Weights of a small transformer language model.
Training: a variant of SOAP for these matrices, 179M tokens.
Each number is 500 + 50 x the weight over its row's rms, rounded and kept within 0 to 999. Layers, rows and columns count from 0. Numbers have three digits each. The size before them is the row's rms in percent of the matrix's.

# up: layer 2 MLP up, 1024x256, rms 0.0889, rows 793-819, columns 0-255
# down: layer 2 MLP down (transposed), 1024x256, rms 0.0699, rows 793-819, columns 0-255
up793 100:544494497483521519481542570454466469540488437473500553452519537537516584505473492556496480486461488471450515499463423501526540552487592586469535519633551613533537466540538413575552441530543515483438422581481448487490445520516520487541525486531574482503502544447491546465533475516586506488549432495492490429558462583513446463553432498485584453433471619404545537513486436426578530468450484531460531512369484597570475581462526423546423508530489623474465480377466414460444452500563479589575533453459449472432440561603487448467450542507523454469521498601547566549481523579473490559429459472445447522464597451556460441522528559513494445473483418470552561419534478471405422552552541481497463634428502545511539533501437478511503512488434450479572546531479511563532541491485434
down793 094:480499439494562518511459415480545423518425505415460506515513472460507501497494503596473621454486587585510470512550432566450528554544468493486431473424524448525512477476504480503474508584446484554473465518500501493554540474559433480571481497568486437387464649537504467427534557516596422454547487433424463476525484494542543413398500455518468549539596490504509547495555510587541568517506432442466508518492490514419556394530543514461497500474452458508538473540552507492419526463443593434467513442469528441567502449424527482354504536642500373495518469469412531522522478480519501540600565513444443586599520448505494549504499590558483537508483518517463503499514471561502503610532468434418487490560587466481554401476477491582508522550508514475491492569435495499354496476481573
up794 108:448516471499474620519460531506478495525509440509534497470514425474539478579468506504529520502521433538461437513626472490521481598467468468443508493560495513495592555541405478536524551460482458555515523391347553465454474485453440487531651580507500506554495504390563504440541565566520460507572565508427499517500437512621434471435512431561579509554475438475468448452464593558458496486438523503498516543468485511499500553447533317506514579467444494440578521481470537496423451417442503534507483478454488499566443493508530472467513491486535545545549556520489490508489437508517480566499482424501503359526472412475501468518505548466499486519572516546585395484397477532438452536489557432519486428473443563466544469478423581560481580503476575462556568522546483550568633558515486
down794 118:624506557500476507512530487569429607414536506630500455438487411460505597435524538534424453454476482589499512545467461489550521534515490382441475536527427474443551576473482492397592574563373486489406577504472529536464462474571537603511526505570483538515479597526478534526500548541405522552467593527518479521510557499555507527552453474510478466584545438537486456523534513609521514510515408516542493533528487485360618491467464509416541561501521591413553518571526586548491453603420498465507524514481455458490528430598426541487530534466527500548551428456502543514542530471553516509555590367510450547477477533463514540550499553480461483562438439454559463587527514510544476479560553490486445519466517526557514453516529430520497581521506548587508520541506452512482537523456525
up795 096:566501511484543450501536502526466523559425479502494522537453538457525437530487575587367515514551488487468599476500495540613449445620501527449507575459389499482437453504516452552476519576521511519495497513564477486527443522464467448516493540379459531563445467517479518487480436375571514530566434444387541571554480533613486458465474407439515529565509453484477373628451586461499520544553530496473486559527417455521498525477539495485542477406490615594556458539464442575532551513477456459471422530497490460434446507492518463464466499499548606519515570471487500481592486526568546455592476541578521544523482480507483516520564561407446501513517450536492608503520469535491437501502565471374475524442545541569492516557483354434526510459516490433563546502467471545490543506444577
down795 089:528576465495499448577474557539539573555491528540458585489479535488519439549446461541441501414491534493534484531535463452518503521434431479452404512565453545474431443554546518506486534527503484547514532519505511491587432601501576519495439417469390487585383541529517434450523504551515528507517486515449549466480470536448496488533500562563589454549480559493493488453457452590476390524547508540353480515388594563442455447551440652520548480390437415551512471609528438516521562472520485542477525505424484496453569476445504491427527449503539563498511574595593555506507546426514545461473485437539468510591521452478545485490434539530438560431523450546533498479470496635530419478500553427439483493490562404469439516552545541467473409532530602538560541472500500501482552517530533
up796 105:474491416494355572474539491465465482516481487435407492481589529479525449525501498578538510487541519473535530547575520439546449526514513531446521487561503504498518534499587489484516378496541535521592491415575560479473492496506433437481511489540527503445461604421459481536506480433566504476499470504603463440509581555403405426520532448417510457506535432388619552518567538495494513568536490499574556477519562547559529487474565513626403477484426530492542529553486504528483494573549483562483497472548413496473583476421555549468472508526516521491464497482462596500479431491410524533431486405557413510450538448572443459475414443553513508513503554501485520431555532481520447450587443512545485618492391520552449520496553582460472519514434510446518509451581520488538602454429370
down796 098:414489551541498485445474601499553482545518509576471489482436494527561443537544423465441475491428555540563477408532541519430444583569515483425443555461513452507507424556572482495418491497582568511517557508516545471540466485495530529604462494531515358496464529450433523505499552455551511470468505558529479525497484528516501518514409496494483558513445389544469434514407556391575493442546441468446413554493423550551555494559416429384476404512532498487528584475474502428542454398544477465537435519469447505454510542530533486497532450489510522558493481457568400578488432422458486452544448620468540494626456456567526521559504513489548599466511425424515489487545499491573588521400506488405522451511561469445519474441575425498513511482567563487597486495482462465485419442477557
up797 102:409529505537507409483441548464453529562544557550496538450548492489491543455476499531455570433511557507516477512554480494507522483509478526491572425513566452480449510544509507497446522525502548539514518458485557439464501547420571509447537514439482548544482471479491526503456430525577377489498458455538484523513532523392465477463562533550481480538463473412440601484476432553415482470455523467412465431569550498496519502400489437554402577518464483378562474586467512491584486385505467605564478466522436489606512440665489471498529565459421473478512569487537401532526549500501453468552563393592469543477571491460573492448456456528545461608465566622582566508501430506453452516492430516503481460562484524571460558468535444458541550548522509543518618539467570538485478451387527
down797 102:516511539454417556502557488505553517632493452573523438374433454500563513465501476587475431510534467483484462480457571525465431477493516486524436429440499478484535526453486473539513474563436593501544461461485428420502445533467446475526479590491581485561464501558511470616531541427559492451462514487518505392578536522592420476440495395550427542437539563498585479535500562530486474432564512497471441502409498502579544366435544573559490499417440449510451478508444473521464539461477502477553529437441489497455546473427474434497461522458488577515489387479600490489527440537481497402584526527440495520539521438538575595492423499493497442537610464511490439543590541516417514535396496535488431423486470435513501526511582427488477530522526526464437472605476422584476513459459521
up798 101:500402477485495555583536538388459606410366468462443528492485434539483610488579481465471464571563552488489591567434572419470549483493556598500493528519481488448514524465414492510541510524472610493449510461461434458500484468556478564511449520472582534469506501458496514582479486478546525593538521486524478385416514454479543476468541442528490541539486455439554428552479438558468487462482595471394457478588405522486503458461492548491499537544466520487540495542459528614459534494440495530477475448562569478397493521607504461522539465475483496519582432524449581533507472491444556427475472499473501625569506515534469568556499495529435535510414531395563510552559497473498515594514549474522463470488533445459578473475428493449502569576393566501529596438452592489449490569439474
down798 091:679445473492465531437422414494485489506488533460508491551484537553479485500502511445595477508459512472458439476519495573552523459561446518594480313447475491412387529557549585450551411414529444499548479455347498467410518519562485481554462514504500515533483531487611527567443580411479541508522543427525446581561567513440514518480532511477531537474463501449591527496508483507521483481443432512575437467522504437526484543460510538466532560497467553456460452484513576478505512541486561476530495434484543464535495518493494544445490439488476541482533425594477511502558541498507473533540493460399522448510600559501508510513520491470501471618598496518455530517549598537465476518505467523466383504520545468620508573549533488470539494522651458561505415558478457497428505644504519
up799 102:550445556485550510561489537523490493590555505483480458367464463548477587479436559492432487438446479517475476418530515450513447508534446415440557511555577617577440583571538574484499456542595470458583505509497435520526434440444569451457526578390516467483559468535580524472391460473469530545565534547534521469451497428508470533511513464467487415538507494510455559474421434540463552482437523471451443537543430624536502396499497524445371527505517589512482513460483518508461553523464524545515471614531550431454488545564489498524526538419471465591406490484475455480545533507500505402461427577457521418372478563462547547568451481467418514505616542509436485492479510545490511553515452558441599505460444472525441469411534457499511518478448476543568465527450568472428520497484485
down799 108:543484575508490552547535421508559515503452427434492529547546489478534552495533482454489447521455466520433560535560463407564383400450430403478549522560522504530453456524504448646475486581631481504480480489469598477511569459543420433496471461395508489527549630602422497513442500521453507541527493576519451557427425499467539483504518500522509492521472525505532474501456473453509462541510521509421525468448410497395459456508506441522455515481496545460426446554553515476536554437527475437506478511488467545527523535460478562569477472486561478488470533451590539520483458465559628543591399513438469504560544495538423513486454453575467473348438447569530578545493526479479558484483561473471602475516555499376531457533479473479465409490560540488472531371460427459520427562499465
up800 103:545416507548469400506454503463495492519522533456620499530534466470549440474535490549470496571518486433544461511464579500483405537551474476444483416474504539490473525424530536550507462464501429557441437476517572466554485489482412501412500408428424465592489458569527440460542556504486424440549457522484569423548551463542478522522489517532447514531516548443554507446526525445649552491558556533478515478444475604508564510526527522521446568603451552513513506570494620471469528467493339403444527449464502447514494444435484502534613423461506452460559433490532508516546602493495538506518570522541403552474387514442476512490540491546523545546426558450469412448620475581465486568494487496453461500511502553502541390482535466531440528437468482407579509423580468553545456527491537
down800 101:468526507576425480500563501545523428434527393542510412568478554472492540495480479543655589456491444545535541575507513489486513455589584472547546596480369570471466473466441518525502442542612511473534543420525458561488507519442491433413496566564449633515484496503501542484454468550508533548474442513459466587463506550456355398425478554517506533537473466552394467450457470635471411512502544474521404573576495453623483454479416480469526486508492471590445492502540462579525521508521444599504455453501511505452472413554554519537555503574553483542450449453583462414483528509476483529485462482462538467506532439585550497538447529490561484592535502485498547481482507510589493502533442514501504557584502447467487578570494488490515527528590453496448511485497448457500499429444545
up801 104:492446429508589512550440503486564553457489399456371453474488417566447469450470419537515535514512513510549491615508474482481530445548557469483428560482507472465501444523492440432505415417521490552466482495594525563500552475510478492524561450613539534527499455583499484462494514517405503403546548536497467449498462561556488530439428544503509479521498532446575396566494485487532558518503478522560512465513566528478556477464528476468550530508536496474532441534567492452434499526504499577430606495494564447422603404600507553531563524537609598529446491563633483535548466551471491576441496517537459514560443412535521484499595538559588576483500458532555473392481454464538491458412535465587548586636477438555564477428509461538459572450549467458488520511527511461469437502465440
down801 097:524515563495577535541500515479445684532492467412495532473450493614570563448426521475322543524463480493452574485494538553450476502492505449469579576539489492567533462449419485571552499449485529566492410502553609450454467450513498508581560515484521562370445665464442490511396433514532488531527533491553563513519456479514451555470553492465502424472416477472452516532484437442533600505562526445408597529434458473528492532468511451512542612437592543466504518580576503525495420500482541508508548454471483531552548458508529536498491564491473428489429502461536583514461491499489504540495490462590411586555516480482521485413546469512523508364521525479528463453415512476438460470503468499436471506458492511464491558519459461486457475516377554502490467436495493464548501485521582
up802 104:482441464433501584514366521368455530538466561539570487447452545398489495550469489485489481597463427514491462471566528454429474455544473493444532560545477486552431479535515527429542521605522547527488538461542549534466518522501495446535521527376519603470530412560461474552499616555495530467550557524408484523494538504525482516432479501510517598569548549486443416550451514467428466448527477465540457606458432460496502465504543403382483460438475567539479547495468530602451444513568539476451514517551475549404510473577549595488445476517517540441487496470509512598556516586467458393424526482497561524493468449510429571474500518506468478486543503442473451474549506446511539569421539566485417528499523452590473531444507596470506480437523508450581447501374525476492555495587391
down802 109:456557588505531534502534533563510433527447571510595553542539553411543515525459569511456503329569584483498509486424523498462498422489494460435458436563418522481540480571458508582552545486471435543413524579481538460460560531473514456481451486488515424418450570496505484537502484502462454588475480408429553588427553509495458460417455480566495398490532516382468404551480500550512412497500532587478519474391523597510485505529429498459549642421473510523539547481462492502554452519579490499551494547478501528588531570523614438553506513489558496491544524575572626572510413493487439421476411522557540459523533498435479562490617541458459506470490479532587434474554490577536508461469554484505558500536531551500491488533494521469513471545526514525533529544483530568426491420526551
up803 090:470566511575483473499419472487506484537462529497511511494395436506516388470531479491543471543535536385540466462428502459551520456455456521524474459539455525473476401578473530635537483491535646468421507502514514511517504543532524561517435544493552512494633520391526432505497501518473486433471533533534576525441506470437475415573500558470492469558537446560590508392532547464474496525450637488526461528525496475584463549555416413411541516516404440519501551492525453549469505443534458498515504461567553472451458525490415556550535388471599580497528428500568572504532573563495461465516412465496525476489496549416545456499527470432611503558567494448439524537467496455578511517509483546576552480535477508589542493538543495484492483439429580513515534540573496500676479582511517
down803 103:480427483529436578526501548518561450472506539492467540473541512537523486532501464493409570555459535541475522503550471477505596361484452518538537562545553501499516429476511525430505495530502545404527551437508453472503538500484449559628466403444590432512501489562455446409424544408463532498453484525514410447598450555496533558496470478465559552466555506532380607478491430477559571546455457516466573433471449521483485465465540474404413579496528525471525503553463524614418483503431524481481464543506433506499460442515455529493512522476413529540538491504461552452466529488546470572522472509615445457421389502509543430527433468504445572543478491569495515436604449411438562533476492485451367548472506507434523502592464526489586520630493458568538401463476536520433484446518527
up804 105:540528492498564552406576494445634518441452536542536477629505519550519499488575510485472508532514514517505510460434520488534518461489477501563469483499480555463432518487530486503542492439634454520467485406541526437381479534508452404458495474642509525531531420560529540510502453458461519448465490556397474570616470513444440434570481533437448561410425466440475464535452531486455472437451516427457587555524522597570427543470515504499514563379487407470526521425421460440550491419477525500511525504425586518464485454512522518548518504568438611511498470501502569438520459596494475429518484431485453574536564512494522516448503539559525518476494667470465460504480486453485527457551469528545538449496439438507473539538552528525481471480371473590469470509560596471590543514488455
down804 103:411577587450447500475505471425511540566486522511411381541427502509524590550476561394502482517528455432475395491521416491446548535531447514457523511502484584531437503574530495424468540432439483514505449446434460490497421484568615520450566475554490575558467495457435552465469559508539435465487499525421424414579508518478445429523603437421437537572446493470534536521479558516422549473541445468501558441601543489465499544598518505496564527508583429439519463539412615477521542513569414481484568484459508481570510564420513393554515505530467526591450498574459493569473463366393490477465522493475542552496479532500509492499489500621530444547500542489445522536471412465534540554523525472571565585484527475533542545481598506476503524527507505567510529452496493517556560563525466
up805 097:521568499587420460471559540449518519504472405465548450585372493599522450485529506533502534482459420480441526476472527441486474455534515498505473513575475559438443475443399533558492519404487508428456515517623510533549476613478576520541436528487490525484501490514483444515581514484453566508531364433460553561491455454476494439512452381417563423446486473432475377522549449554528454460509637508474495513477456481527603393507574489502544465483508577501504491529536577525547492461514556512447505504429440528483573548479594501517543474544429533541536597595527541484444546496512546501568573501380561493513524565587516507527481478476597488514481461508542528488458481467499482527468412493521637477452506543491537483535487376475483479455482476440507481456465380464540516586522568
down805 101:473402490501433524458529537494521484543559538534448463519540521406538440596434497444428463505581469538577532427497492455565465405503478519571538588427552499469461569453531486483462472601552518598459428487528552552579476504435452494496495454497482542545441632527511564535484466471525445530489502518488477463426457475532488504511441464453444492497528493549457439486550571512521452456481426496538419529617557559510467495438544478532579516461417459494476485607555556603470534470465451455505549400508395542555532579511543491484498505370566507465513435462389409503486589480406507533509455527476463498434460431486496515521479495492517575439519447546406553484519499474367560490553478418588515462559496454395479471474444446511607498526484545575383577475476521546512493498438518
up806 106:560528530548476429561462554552518411485608425499416502561489453511411554467372511450563411465602385524473480486472537461378499581493467554456563498443443576535465459502500511479514463539496466542505532475465424527485459573453568518624518491453526438448424512539465429500488436487527546475444524448515545506406503465512468456574549542449501465462501527523476511500485494586523584472467509484494454479410457563444541549514530586617535508507451427427576542514467474407397424519459429508534404432408569547436527523531514590549553539493496589500503436522445528555477433585530472410563548430547589520612448487479537493512473524558535545490486547437441507584516516515487482406495489582510489566536503491563526573536413442508478447462476486522518538498432458520501457508493464
down806 115:589494509587502523491590596432471501449554434503479511520469466508626444401488471429505447405450470509508545501503656485528509452570529476593605465540453458564528547485582532524514516530454443464445539444503437516585454435416544549514556474490574548443479541518488466571459464513543435436476447485498458491430565536441507525567534527462471407501544504554483506457453535471493497553494572488495463502451451479583477466473530545493532576538600509470469566462594628460442519418438462532507442526490465581506510629520434491560474447484444534516457559468464544413476438503455474375513439496490471496485465513481488517459461606577562510559553499455468484386437560569447572545607499513473578512495439536526477459518449481475487492541490463485403437526407528574561526481470465
up807 099:517462498513426501551473453596437497487596545570538511386462432504505473503521557501524483548443485493463462529532542495461489451506547443457546521497471431438409557608587438572456531525502463512489494465499450456533522609531417434454549503507494591525654476397453507529553427489529471486522641463474524464529502617554514467517570567475593469552545490489513488454522428462408453471487580504470517495532532511496491496470486493542489434438559487468514608498408412494498627489527448562423510438474469483488455533402471524479487484587591456481466387527494464496522470367458397522498429482532368567512472470443477530556511552477439513494440517441471581482517544515431500526462477521465531425552530490524511527493550465532523507375527426583563612527490520533526520502491525
down807 096:472471440528542548525476532515478581476406560526572513500512464407520499554474494643508438451581553580464532430505411550546526505481460449455484488569568519507455470489511481464509447492496468507499568490553492637531488453531527560539463452527527512422445442508500448471510467507412557525489503541476542560457549498595508493532445463545466443532488501466460535500517552422448488553552478470489350499444388592411483517586427553509453557501504495518470544523579562564428505524537505521565396574461464496552370477487535499528443469367517548586514514436485532483464510475596536513507489426542490511536437479542499526509509450469408469563559359565444468468478443571600453472544495416528443538546458389458457457406505433463503478556584529595507483500552431500454482522472454
up808 109:464472499468449437444532479498544461492552431521461569464591519491483512552476518368476567574545532572532473511540537457512440511445489468508529513468508521504516544540476486593455539418576514411412524486622491532482514441438499525395526513486525514470544493569496505514502589468530547453545474556533497471516557572468530477528518487374468531541447505519458475549515529423441567459548424446522593456530510484385531416535484516427534528453457459520594558546492591508519535492470611458564480543443511517452397550519523453517446520464424599487560590508519475537540511582489457477522498449499488560425461560406488430456473514566483496490431496495440499486492540503495580566461473562486586438506489655517524438600491479549563418502496471707506468408468513446576529496551475
down808 101:506482559537576516517536550518422450420494477514373366576564458494625550450451484502484478525483457409511606441452533457508529473533498526495472512499402529444505495527475530482538422554510473502627451489607483476487439556437556476533520523487465571494583449418467499498408550450594513560480541513551453472585355540602550498521402393484486468446522523428572417524463444553568477507491577534479519534571524486516518465509545447569439449392503567466438526497471392464434442574555482451480454453535546458477498430436460451411395432479436461473495458506524482437450513462464490515499497514493561530464531472566507593551559488509473477472503475514524534535492420506438555483513535387456469519527499447430458519536554463463496513435459509448429580521491496494536553414474446
up809 099:570428469488527579540516553524564482482440511427487531531539474493477499577510419445549494597516575449528485517484526475618498476453525495525536515456572453521493564553468406458536481476541409553383473598487514457494513592472612528506560477463437517521513435477433567510479489484556456560538469483480525495499435588470517418498423529521477462559499538533443489440464479478467470558492578510472519512430411517498456427551554465523545625444438520425607457561490454604535469540477543501453530515511490554643456473448559552563508483504429477479529589539508483494565513583501406396599460490502446459556476463483452436507489491531484484525492536536509425392583592519448525577550537539517496528518572532529479423540502473472451529606490437555673496480567480451433445539491486
down809 094:495522530486543497458555513555494430405451484626478462512372401552494416437480495535486468341479525471481540502523475459413610426560504612559446597490477532547482502497465537476495433500449513564557506366589425502405493402432495526526560505509438525442497509591521511501507526543487565503569522504482469531468520442554471474441538438489551523356510527499531483547506404507475442417551435505513562532430493561467528508518519531505387450548493483561496479476447440510439431483503521511429500575414445479513519517443453504521597484476580464472576503475536493532507517480461453553519506562521526513484510386515560435503462429573495435475507533418496568593498474479533454495485486469457562413576489447457521612435533413553545449507529495452519548521433501530414505434556552
up810 098:446533475549469580486557410403505453558504511468433506464457528502478466527535553492490413561509410437513553562515494470602546582498483550453420579499576424557536494570526533605443505449466476515481502520489528493509506613553420547508477406411492509453363476454426448494503554451562463576600504480470492490568485552520485458567513528479475423397522421524452420503567480480395460509516546528536464507369531471487475521495488466554559480554498427580524573501428603538527442508524454515600544578506534507573530456472500579522541495492471462445455521539535580473473451535540539505493436517463496544489534527506461514478503406468496449487423543417500584435538507511515451493451506386575614482447398539529522459530481462516554537453502529402452533411543510474466557410584531
down810 104:473518542491494499503570595479480574514486505551456471495457662510545556519526567484479540465448568519437472477510431528486453465467406563507464389511518620515468534403533490465527541514520526477540533566537476525477461526464534507505459497634406407434491522508478605503485419595454562511472503520496544490546524465452485600541505537493504531554598551535495505516455652514504499489490543485585453498499547550495507518545518484526561467455433496446481530447542382430519574503513487594498436444479471578551486392464454407581590513416522476493535512453410537527562433524521422530459542504541479482455579481516590482504458454493523518517538498535528479608406558572463463477397490588461494467506578560502483460494502538533491453483562523620477472510466450471369447383482485
up811 095:528512562517464464507462501505457518665445562554463405535549531491595507538514517487472420524556563442521542491450475526437533635514559537554508436492468541502517453442502568516459529519442439427476486472559466449428465539507553453473477511526495421504531499496504489459429473470496527423553496514558509402484545483584465531545449490513428526541538487606554518502389553417525502678478526498482486485514525520575500544473468560492494456510483425448539478474513539562516372540505462496534533506448568513531518465368528445481530450526425521479496473464455448537452488502482672661530476539595431472589488474503496551532456450464409520518458506516568447444487479491530480557547494433505535623461528505537609377536419501569476567452445456425472459487488474491507492549466492
down811 090:514456396495472574520529530501521481393538489561651543527536490483426556600529473503529543383502487526602495461497584551474441501456472467486619379423446472450506554531484462518544558445557485533567524542527499478497459445517470459501530495496477598512428486507509596518472504504539582508520487535408485491535541572373502500432431525526561464526507503477511483493522502613450559395450597467437527476458500432491492580554572462509433519425496530544453552433461497469463601515496505439563429478418413432498445462600486509508492504494471516445467504552534525429515474518452384399448483518514553568479532475467544419476535530520532479518474498472500574498456544555453461523436513609572506379589517501540534548494538445525492527489509509637494498573543534496545507471626489
up812 096:501643492458369603580439448549478521535464413471483430600448501502465499532491564507513498412598489518514547522534508494468553473503547472550486516457460512445482444455539525531450444504518517615479410510509636409475449527419495451536509521522483496599554555435470474428451495462470405517522572456505473469467467516390517507528541428554531522498572492566482593489590548407509489459509555511494505504482467549440480571482534476511473420544408504510538475545380463530555515537467547468480480470516492544506498435502489479593481604535525557614447559469423465515500409421530419526466524453342552577591511462517523435469479537511536446526573494368514519479495542545515519468557416604568485583523455499475453531508524524469518566491516468500510450514532457548496528500412488
down812 102:409529481462455464538536604479516548484490495562485563498414488530513545493570506489424533480474538492459465629524516591489515517426517459501494412472575410523492524453498465475441533576439514529513510436494421589469455544543522572496575460449544487604489528591284456525524531435492453498484522580483484575525526435538518511522435440574511544495561526458438500518447514428530521576552496479554586566509557520510488541537451500518432557408501490476509601456427457539474419518579480565480518489531467520545545507512489466478516440468484500539468539591535491517440466397478515514585514497527442453526438549516404515449492486511451491459535377533418520491539581404512576519479509435410438526459484559437448524422553477606471476495511411405424452500436493522576438415491465
up813 094:471556595594450504573444444476549502561489585500578503535445479513514538477452498552505532497505438479553475454503501429582504597565528512554502500558536516542442481510458523494480509506505509510531464594500451501528532533585534453606452533480486493473478441452431399539457445492600377509556507437586588487506412437469467539605448541558538457541532490430511450530548421475513478366483525458536405534580375497535549399500490498509473515519485519482506494484538594556503518416442496436465464533523504467649521440493410463493501554430479474584527520528465500521550533530527520489522479524540541509444435425528535514485403521549567391520454404612475498514465513456516550490494434508432409520453535446571471507429495467431516576490450582486611508463468591416438449514449495
down813 082:419475459419450526474507469521464549428500439494390475448532496488508438563505521364516623554545564536458508569502532537535434379479497496442519599413536441419496499483439476611532436592521505518457531446531524479514610509440500500494383490540577490507514551577607574533506543580485537512486517560461525522495549465528429507487547512540512506403454495522461521513448528508546435563496441540499501516426579495516467478476469497474472510570520537498525519522502431455467438521574404650559520525471484491405586435450582532531464503511615549507524510465553439509540426478644442426463490497477438474444513523523460499493538484474495510480598508508458567429514473609445419523462481493535502408543455485441547405525516496589532499577537461494529442461504379478504538542481482
up814 088:439598485543531508549555543471473552473484421425447541481472492561476515533473528511490494497462612460487561466486472537478601401516545504438538523594514393508495504525467486564518537487536550530516617387508518532431537554495504480487479552615527453554536491476509559555485536464498487437491537567489521513588486490625436402467546448446499374525489580478482472451481549436472487501582528483501539457427458530477590571413534494570511514488451461470451465473527453446514462581472386546473463394430532501537438568529492558468504437446436478435433472604551459474464563443544477501388474599477441480602577606483471524558420466489536535573455447478537462550469407530525468568504597426483537443513541525559539565528487523521424487518498518457377526501502467516483560527460540
down814 088:513455492530530509531440447485499537426461500507462519459572504481529518524491473605470443529409517505424514408558564504544542514566523428538480472423487430529494461529506474492529417517397490471522399531426483501414506428526493426443501400501515616489534518601541506470549471468442519529439571469534535493500513608475412602566465386463483511475479515424574415412538366518489416487529397446387521529474508450499561462574521562414518515519535472471378439509478556518478500425512431469591473478512534433611518435558536466475428496485483514519446496513430488434502452480459461466509509452425630504577612542463493479457521466432508494536451419531473545466485520447505490455492494463551408536493400568496484531492605470503562516496472468466481497594421505499462477477518422
up815 112:521491465391598541538528557469527613449578502613615517531520527544487531533542463466533587423510508530554505555625455499457423499462493487548495477519468496495614534458454473547443542485511454533542548487580516499437497554594519560446545513491555451548546451499463488589502436451499428511511518583548480482494440542481432389503518457397410560402493479530547480495483503518525386464523581475514536485414434431576423576431563504538403467512481449532537520573438436475549537473481563508533481526505538461516446517461490525494485502445584445456442488558546465502560509532541477594502468540477425578476492442422500473516431587472489453525456545470556440415428479517452563427483493496598466484484578618474513470590498502497418440456507532499517504517513596445392576451508487
down815 103:393500578510424382457472511496474551508483519497401529536463481485411484575526530458455438495433565483463542564407591477541548456498409514387544429490513526447402474491555508468444489443498491660543441464427550550501571419567511460567450560571478555514611539515443552408503543540580595483514596573516520472427460411471511469501479474501497485535504546386487481417476514493533525508416496453541493497583394433472512506517440561431473399469507586495495480474505534414503528578576459501456557461477470441467564415507451538494464499528552462515482448547458470512409600521491474501498540440471521478461490590555543471517525535474398519505473461526517471488515487435463557463505478454384604496485484494563515497447452527483567527535524448520419494595544452502435472456474509
up816 108:480479501466531537485507572450597494498478497540529500509401553437561474412623486532456458572558538420379452477559561472471416500441470580552541491515457417506478565421556443457441506508369475520525438539534469493507549448405474523358488402543441523497536495500568444494521572460555462506516541464423672446542504559471497477460485466434547429510396526509459493595549485457520513424510626495479554562411472554460496491513503469627495503514478442551505483483521500519541506384479552529441453481513519491435610436506557590453482428454441564407502457467461504473539531560499508501474524474517518496565544587559486468507559452512435520542516492470519556516500416494473521471510549536529508529543512522552459498498577561508418508454505452591574443431489579550573536500492494
down816 113:513542498513509525487453479495542512427513460465516480356543485450518519468516433517502442404475511414452489544615445481537563560569535541511502489464501402540533526489468506430478509494593476428517483499542497466546561442526429471440430523510399535523575548511488471535570508461571466581486597550516475489438427490487479514524499473392523530555491454483536491456557506454468480468435540483593550576528554478496483519513443449592468480596505490549401538444533515527485453433541510574518570558544421513527396456511540504459454430559574519557406508499470519456477434487380460503418543461432519517438459505498454530484567415547426590391482582473538491486514534510398516449549496475525472359441502593459523464481511552536623509438470494509530477544406423556612602484501560
up817 100:539535523439502531453462476526506473510524521467498502432512426536533465493452532566449454525563472473558392440488595490511588567560533499486467527567477429368598486427505484564514451525437454435505559544469526452574484443488459426442458565407590480472421441510528494589550493471501554542483529438458489525444480504460374522519558409573449573506565517491426423505512479467466396493535478524548540496456462395404469498423477502497605512497456395582583544506536519533605593575517403482455562524526437512530440520538499561573398429448511532487449511445469537491527579511566530397505474470426518577467468535533492508391523565467455526524565532438459561570514518491497488534548552541502580538490441551458522500479524478463451434424550565434481530453567489538536526577467487
down817 100:422568431528550506516532498423515560387490453548466552509564493486503459486541565472508655492554541582420544549542482514413495591398541571469579521478440413497422426534440568466367542375555452500480498445683470501525496482512508523603502485519506534497462516504448483427513511507450478500393522484546501592539513518457461515483383502581535483490434442571463503497534558588536476565533466545561488440504407518487465545529450545482474552453534490510498514449500453492453453487489492569562554462452551523533432580476596520450608546475496503665521574459614485511497515484461528569526446523522418540520549551467503531455524434484502495488462453471537539484463476491468491544418522555526519438537476506433509560521497430528541479490383424506511545526509532479498442531467500
up818 096:549482483446494499591551430485592501540527502521509513503554558532584478452483505443515488516439439453431524457515463486441562536524457451466462546403502605563491483521486558439414473459612454457463422524566495364434503459485498550457514452492556554358560463526477461514479607486540465421564524498473403507452458486516414523573494453502428555519486515572480492487572469477507502504459500526586398558507512460554462514468516592397496464559369484550475416388477513457505472553480566514473476535549479498507408621581492634462539514484518529444556540471523497482477486581519534573498495512494483506487416380507468406428463502497510472450557539522515463427524555557490519444464556357490485525496477611554546463580484512521465512486518521540521543539506479617474516487444551
down818 095:438492566483619414495462489521592541495468536577563481619600560530530534511492469468487548477488579480469507542467481424417450489459399540542494396588510500552495460454531536494491493562558500521470465480484496473448486516600506496430465488584506452504496480486489492512447556582493557490463471548537473435539486549570523513531448599557515581540574552433475495507458520593489409524476479512460564561499624567453496484486494448466447430456461527565462531500530514482489538538489414437447565432527520437486539404449516529445459619475488443440461445558605529493506547519505487475455516475498582490473525494559576482503462578524606523423416484472564459595515460631401514493454500597495505531481502485568472415475482486505637493474557500570556474475465443510530405366482527
up819 094:459512528458463450605464503490521477464530484587463504435520452438427543536516510486503486551567466426493563412454478484468500515596573486463527586469595531494523466378464538515439542425621533470422452400493542476396533501487513414596417409532620560592528480514420500388542447441464486583487510514458573482425558575486462501472471432524609484477464551502446455492621406539582528480520493451482534450579542571551540524405538622489468471481540551513494489497489492436497549491473496521502404484430463475501599582488436459448593532482590488436538457567432473500518483496580536443525465479507479513485470418526397572462471447519552546468484444494441556480461468510462486559485479539584537545562442514506589493547521468518447479516549507475539500460495535450458537538507514
down819 099:513478479545497466499438604451504435451594498500491427492519567497518557451601464543453532490508545497540389597330549574554448426451529486508502512473497519481525432378475504443513522456438427520521550492472488575573567555536560594462468396504523542524552565501452598510525476493414470595443442582417554553434515558460547591404530512525485484516587469513561496558451572595468466581606578473452514402485512426455508508422501500540477575564513507453501549484520529512504463489513539507462595511524543473539553489465505522437510462521491465525549425517475475537578553574522527481494418503485472505495539552474467499460445506567530476628511499488497504459501513474515453580590529423529513452530552550391503458493464578499520543553487490549447567591504488458556584610508472